From a checkpoint of a small transformer trained on Wikipedia: learned positions, biases.
Each number is 128 + 24 x the weight over its row's rms, rounded and kept within 0 to 255. Layers, rows and columns count from 0. Numbers have three digits each. The size before them is the row's rms in percent of the matrix's.

# down: layer 3 MLP down (transposed), 896x224, rms 0.27, rows 725-752, columns 0-111
# up: layer 3 MLP up, 896x224, rms 0.281, rows 726-753, columns 0-111
down725 089:140117120146165154135146121112146135118115138131144125102140152102123119127103163121130157107147102135116067107105161140091081140158122147112111125116123157137099084146132141112124102164129174081162088094145141125141101098098123132164120126122079153203102124150129104124142127145143112128112114088129159166136141095160122124174149121115
up726 103:118096127076117132127137099181099090145076147115131139105138136103121128175102137087129134143164118123126124136166097117110128123105138196164123126191127125118111140121111106096149112140105143109082108109090148172109119098149154138142135112072084110137106143126119155076121134136105153122151114100080137152110143151133069150166118093114
down726 094:141146115170114098147142131103133117134117147179128100136132136173167113114110182139057158158156154130127111110104099158133130106095148089150164167109142147123133134129180143107119152127144137155134118121168143162105137167073123127184113109139170129130122107156125154123112149134096117133073115133115117158114163152139111113111148106155
up727 103:142142141088117120115133168134105144096123145115121133130156121143168093164062109155155138147134110145137138092137131138087103139156126130119115099153138163108153104157081117090113142093147147129133159131106143115136134123164078100107094138166129142107149129088131134125088136142149133148143120136096106101135076156142094128126138180135
down727 104:155119153112152117116125137155174095121134119111138138132125127132161115120085099154131130129111116147132159093150124152176120137155138121129142148160119095119131106136151090109180144155125129128160127117123153086153129159158120114113107123127167127137141129086114132087142143204121098169107087142112135151160083151148107136080139117131
up728 102:131156141129143114147104115195137157083144130174142085115163135122142092106149158113119136117137123134117147095094119153116134111150124124145079157141153133126122138117092174119128152173120153149125119138113101080157139127110093145116074144139145136119166098076096122120109147106124157118140110136100132138088124139140133100204107116118
down728 104:139150140115120144156128122140143187090160110145160135129165146124138076096111137123131154082114167116121147173108126143090118113132162158141126175137134114107112142098111139112162119160118133154121126096109118088153150120141147176128113158096139117117130106075080148106110130107075128106142082084112120136114135112109145114198091107150
up729 088:094157146141145137163156134091145135142139118116122185134135132097165123139091097134129139139129092120133152077118113069160124109113154112127128142185149098150130127163091144133116132174120116126130158084172097112125137135072138096094145137111144147134153115130164112111148114163127121102127117177114087121127140119134179150136128072133
down729 090:148143113144140118107127133101165147124147122155157147157141143172099137134104141206102146132140121123118106136134119109145130141129133107139147153162165114143172098159114127117092174120126132140143149113143132136120133162099090117118118150142123158153101121109135130153129138162095132124131117123097145059124156166115156169098144133116
up730 098:104147114127140156162134125164156128157126130132113129126120111151099133148121147169082113094142081099150093151136137115083137168123130157137153119126143159137151151114114098139155104113069111121112130110105149120143076110128134091128131127138121091119132089164150147192127130110127154124149082134178135138147135125119148120123112140098
down730 101:139113128133097171127115144154126136170125099104128104101134135133082153128091140128115153134169085110162089106122175106081139152099119120157087136106132112123112090155125140160129139128111081132136086168144135123138126158078131106129096119122141150124147187100138134126165150103140123089142141101132148116107129161140123128131102090111
up731 090:099143109108118145116149160156137114132089095140099131101085122171113163111133143112125158136142143108169142103142162147058160139150160144135121133135125124127137144106128122111109124134077104137097113113125146098114131121142120164176169135114178154135103122101138109079133114145098155129125114105131128140121079142179103134127095163123
down731 087:142106107102158148117123140133165131114120145140168147117101161101150087141084152118133113163143145137134144161131136154187085144130156093131201158136125118107125093114116110158177114168151150132139138114162115122138101168140114123105118151127149104143130126147109080109128176086153102158203145133123128115127100152131117124134108126075
up732 084:134127152137116127157148123097119078150123094092157120164114082121121148093136098157152109137160123112190104158102170117132108119111139117125116153150083143130107115179129084132091179116125148130125098148122090121134154118100109116096117101090159108102110125148127115153173127104123138144121104132147124190121087106102143117143124110098
down732 074:117131091102130130130105154138136087157114131092182158095119134099087141116126151141170115119163090103210107115114115158076155106104101163112113127091121149178117154142154123118093113134160109148157109139138098151137132122093123100110137101101124103126151126138132108112097171092130142189094115103123102136154080103116102163156091116096
up733 122:098126107168129082116095082132112149147127155147144113184117123135133084114145149113108143114136133095162157166125143153113112138125132153143127104131138106121128119127093139103115118119165160107134123100104176157097088133101115125169151124147153140138164125128120114130138143118128161122124106154130102118161097146141116120154115125110
down733 114:074142123166162108126134121164128135110137124129116138151113110149115156131126154080086139145149135118112136143150167170121096148132112139164118118164128098120123127085088157138120123111120158130115095130106162155113118118093136090148119137163139136094096145117128120162140137131149181115118083092115139128142111088123127090087178156108
up734 104:149140121109152132164120137126120149095113129146111141101104180112163118147118111149129120111115133169144113116146132133117158128036105162085093156108067122152110114150131142190113128145128135115125141124186126145102137109143110136123102161135093115117134121135134149160150146094124136118149105126145137092120124126134126110113146164140
down734 097:117162159129131141160099139109118080170103124083129123159131131107147097122162147133106143131138115131153061136136079080100100119137121144095145125157144130136120144128164061152133065145153140114153162092136125151147079122142128128167134150148135112142136166129125153105161150095161120130140168090125143185118195159108163170142134138105
up735 107:126160090103108121109142084121119145140157140096151131136152102121134133156150125113147128138123123129150129128152116132093182091125133124127133152157114090142155104097113113095113175113136149097169076125091084127125114135115079120101149067155103101145136162171107149132118119088090162126123141109132094114167105104134159120126127091156
down735 090:169135080111142123146138099106072107068114151104136121130159217136124159122163178150134130132115107178104123154145130120086127107154083131120120123156110116082127102098127118114108113093119116099156102109131112103144118155116112129101142112135120084161139151124118127107099123149134156153090091116136088144123166109116139129124123088121
up736 102:116139080156117105114130102129102161132128114143180098150142098144101134120140131100106102130104123127098158134102152135141188134165094167134105165118118137183132141125158118162139129117141092111138141112133205133146101154115145132126129144113155136111101097118142098152112070124142141161061096111112114190148150179134124152095124136165
down736 103:133127130120148149144151153132131112153119114151187133114129107100122090119098144149134174119097108181087126104140162145155152119144098108084120132103133100139149105134167114106148098133110102153146111136159143146131143148137152148146088096095122194113095154146092142124100051114150101130103147097118097086194129117169116155136135137121
up737 098:118128143135131126119115126098111150109120137101095124151131057129139118098178161112073148113121110118087135116125092105120147095116132167121128145111145183155157100096143125093137173084092113138107115123111069139120105145125115136100078090130134157148102151092135157100159115101150127156129109066136139114123182150131134100178141099155
down737 096:116158179149123151117147154086124119134096123102097121162139070130120146146162137145118184085103104134107107144116154162104124107124119134148112141122141183110131135139144122113098131132121109118100145121119143089165121155070126099131123136148086168149135125087182119124122112121152088172090104110172152129128117138181163099178139120151
up738 071:153131099066111132163154145126123104143140128134089131137132103156121150086162079142133117139102152111133125124126151134106112169091161146130140117107111125094169086145135163179086150110121138121122132121097105179163120144126122103145129111154139125143077122130130157158132130154125178137120121078169145140137116120143094112089150138081
down738 076:103141109134080147115161150124139145170123127121136131144127111166117161094147091133147163141135149126108137124119093120129131165132156103125146085115132136123121116111126118185077157103131132125132142137084108171125105126171111093148143120125088161108092111139134126141134120135106141126093133130154103145138083112135110093104173106074
up739 101:126131113134089106157144147113117115149089114131131192150151122134142139115139121086141140091127150111173158095138097191126128156109135127114114097160089082147117116129135159135109145128163152094152129137127125144111141123112154141101118142138179143150132140125144096133130085093148131116124123115133140149051137088117124092174066130126
down739 107:095139142106089131128104125112126118111093143162128152102144108167112160139129120140135107116128155140139142147144080129082097166141130133111118108085121158153138160134125120129122123103128136142135096120139098126180168093132153142123128134126129096200080119088120144119101092140113145101157151118117141121186128122113157122146131126120
up740 093:138111141113121146131135123139133104134122132125109109131085146113138168138136079124145096128143124130088129137070134123140135127135123119137152156169182171092131135157120108107149157137140140176105096125108120125096126123126150163078123119042078140135111125114104150074172138106153119164121127162094098107109122158125130166136118124117
down740 097:125106145169122142159159149150139145160155130122143132116106107174172129126158079138110139138139144111111073199159085179137121146133112130154146132122141101122142145105171136137147110141092097100166097137131098146136136159089143121134143152123137101137130144127152108128128096090146114115138116148165159158122182144151122129126166113147
up741 098:164082106106154078139144128160143097130127098127087125125112122125118137150074130088132133172114136103148133084141130160124123152147174155124180124160114131152081115161093171135078138164088113141127118148132096160123142079139104140147141124150114126110132151158142120103170096142114125139132166105100133086108125133080118116141107112161
down741 086:095099096150143153162120121128162109088112126134155120147140105117121130161121153110142179166136128095178155150163112134204130130148108154150116147106121182104149132139125143144141083136129105166124117139142162097127142137111120162136110134109117108155132145127070116154135131119117111110124149092144103106143146136101110116174126136158
up742 091:088127133123092170167112164083137118132121139100076164094151155095130141161108115129125144113117149112145118103133123128124119141138137142137132139129108140134108117112144106146166111199143120184070128146177124132097141102129141137133158125100133077093108161127106117144158151126139118134152066103157141151153119125146150125101130121089
down742 101:085127094164138154147116138158153157133120162152080142127145126125095144114111132154174150135161137116130084120139148130123148126122114124150103153135143106093140115112118126124125162209102125138109097113137114156162118100143141188134127106154116127085165142122087113103170074108126101149160094116143203141151123151131152173109144143141
up743 105:143144113123125110149095093128088126137122122097146162121110174085105149159147085082116142114113079127154144127134165125102127118099138092107142124144167131174104137118149132142133117138135104093159153168137171105142144116096173139127098119121084124110132097115138132109129112157082098137140171114088170138109134173089136119102154138115
down743 102:131153131132143111075096147130154132122097130114134138110122151131108083103103110127104104151123150136097073107131104145135125134100128157141109112166129126128096112102149093078157127112122163132154122146119131104137150175149115122101142155104120115121123156105132123128153152138147134136132163147119138124099164155108123146121138130108
up744 097:152160130154113078165124097138156115150120141138115133121105134192134153174091138100064139129129168120075159130127131092153106136120103108124121126118103151133121143129104153116145163162107120127107150152122109133090100128127141138104108145131108064119110171165146137115140100147116129159123132121141160135121167132151150152140097144117
down744 103:114128148131142084128105145101103091137094164143149133114157102113109097143178211126129167152115165156123145141113122130158163108152110097117110162132132141130160086138118156067119154116063145095123142133124145119092164126127159109101116111130147119165142136108128131100127114095111085114107113134126151169118133119095082115156117097152
up745 120:147111121132122163172126178165114108096097129111144133110136151136140124133200157135148123139127120081151164156140114152126137127133133122132094154161111104138146123135124083125120148118124131101131122135135096132130123081136090157118087118140130185132139104114114045127100094086137125130144157134125100104180128133172171130147142128160
down745 121:132130117116088150153142164127139062125133131126121131134103132157114099108159114119103141145141119145137124132156137117154109154104133122151179111143163111137150146120100108122115154091116108149110114160129155123139161156116134123142151151163116119154105124108143122108134142121120118143160178127126095117125114094121134143121176117105
up746 095:148147160108084118159090153143156111132147177099117116130126120124143152115158127117112121138091129122158080139163081138137123134118104105138130148087112150134173133101125143178115092121097124121131115166097128106101107096141095139115173134092105139128107150166132134169168183159149117150096128125130121163097102110152113108145153151104
down746 078:159107100083143089089117124167112125156133108161146094134173158128122109114142140117108100116089108093122130104090141118085108149132071136096107123147090118126109128118117138125089135102118139109108123079154114097149111105108130121107102106120143130143129116150125130132091134145128126130105121106121132108124126098130099136131094140140
up747 107:161142120133141119163124120128147119107118156106105120131142058110144138118098159168117111112107137144107133093122151100141143119164125115131125167124148139144146128127104159149113168130172115153079129085107138150123131167112106151144156149157095140090158128143183094120133151157116087132153110185124115080130094117156130138125121107070
down747 115:168143149118149102156097134134113115099132172086155144119148106137171127125149138144111148169145116119155098089086135102184129155126112129108125130151145140189157140088114144125119153126113129148095175130119120109183124183132112120132099158139113134137132177115126121150130157137113097150112087122137114119148104125135150089095143116083
up748 103:148111121157109200095138136121100115128140123159107179141129119125165149104157117108135157113116138138174113130115108111131142160136068116094107111130137099133116120061169111094173123116136120089150149121128123130122180116129171087126134080094116123136149140147114109099117112127087123132115126150121140135115135154115148155106152084149
down748 106:123132131119135186111154142100134131110107135129131131154172189171143120120161095121149133064147169139116140117103101136133148158151102109109140116118119130138106138100171152095116131106130117108159135100121084127176152093126143135099141073057119118123131138127166175138088096111134130147150146150133110097116096163103151143117131111199
up749 114:162088087158102161122134129088148116108179125127167136158100105170111116128114090153124103167132108117151167146109159113144138129133147109135157106138128110125127131096132152111170148079155127128139105134117113114121165131098125161123057122135116146121116114154125167115143118123131138132161113116118099163112140101116186146130134160123
down749 116:137096082117064121143106179107169123121117163102132102137140100155158124116146094137157127125175128160136152104114124059162134134161119146102138144127088106100121139139167134125156122100111157151146132154132119123111136128122151083114104106139128144147114086170148117152129153113113098086087091144119130158133182139140188143142128119115
up750 099:145097114089132113122153095148156099131113069122133137149085108134143107147135111111153078187118105114123145135102148105125155146081156125168098091137135143137115096114144097150098168100109135104122103115130147114149121111126112150138128150162136126095172171148141121108093127156138164111123114134117122129138135178089157139139131115125
down750 105:120111098123108108142155141146127136139101098090110113129147112136149103114125137145177134189112105097134125177130144153099197131109155124151138131136128150106148111133157074160102139110079140157147105113137140175134130135150127157136116162141137108120172136127147134140158149153130099186131127108106122150118132115129143146133115130105
up751 092:120138161113136119129093119112142144150139130136166105122120133122146178144084087132112181114142107179117111141128160098126116161112133098121131119166139140123167155129060116141102128102102183183131093172103077114111115129127097092144104154152111148175143110130126117102109162155132120140163121129145136113158148165126106137148094128136
down751 092:128134107153113149137139134090123104194122130085142093102136116119117126116116124144124178156156095145156174126160144110157100137096130108173124157161093096134142151134066121098107143106136150131129065123101114112125105157081127090127111126142109146126126125133127106103138169133122152131135104155119127095142142103107110154115098114153
up752 106:137140100115113135148114087132084117141133083136110097155110151103087151124130101158166131109116101124105107128163117142123143102098099145120149163123151132122165160133122123118135140093148119108169104124168148115138155103133135134134141155149113109133172134130130133135149170149155126134137115155138132131114145176162088138142131158154
down752 113:153186122149167127119135149103133112139156129120122145132105117158162074098120122122152128122143137139148104132133148152147108132146117121132149132124146123108162155147189156113099146106143120103113147131114092131124177151135133131110138140067105140120107156153104137100126097138151100161107091108158105088122138151163164116191118170111
up753 104:153096141132067125093120135163125096112098132116102157148085129150144119118120140115137136137095136096134106128150127123191096128124158100171123095115095153118086113123135141091108161179094122144109190153132145105113171075046123119091132124116118166146149130117107157110116164072130148135163089102128138116148158115144170140143150122128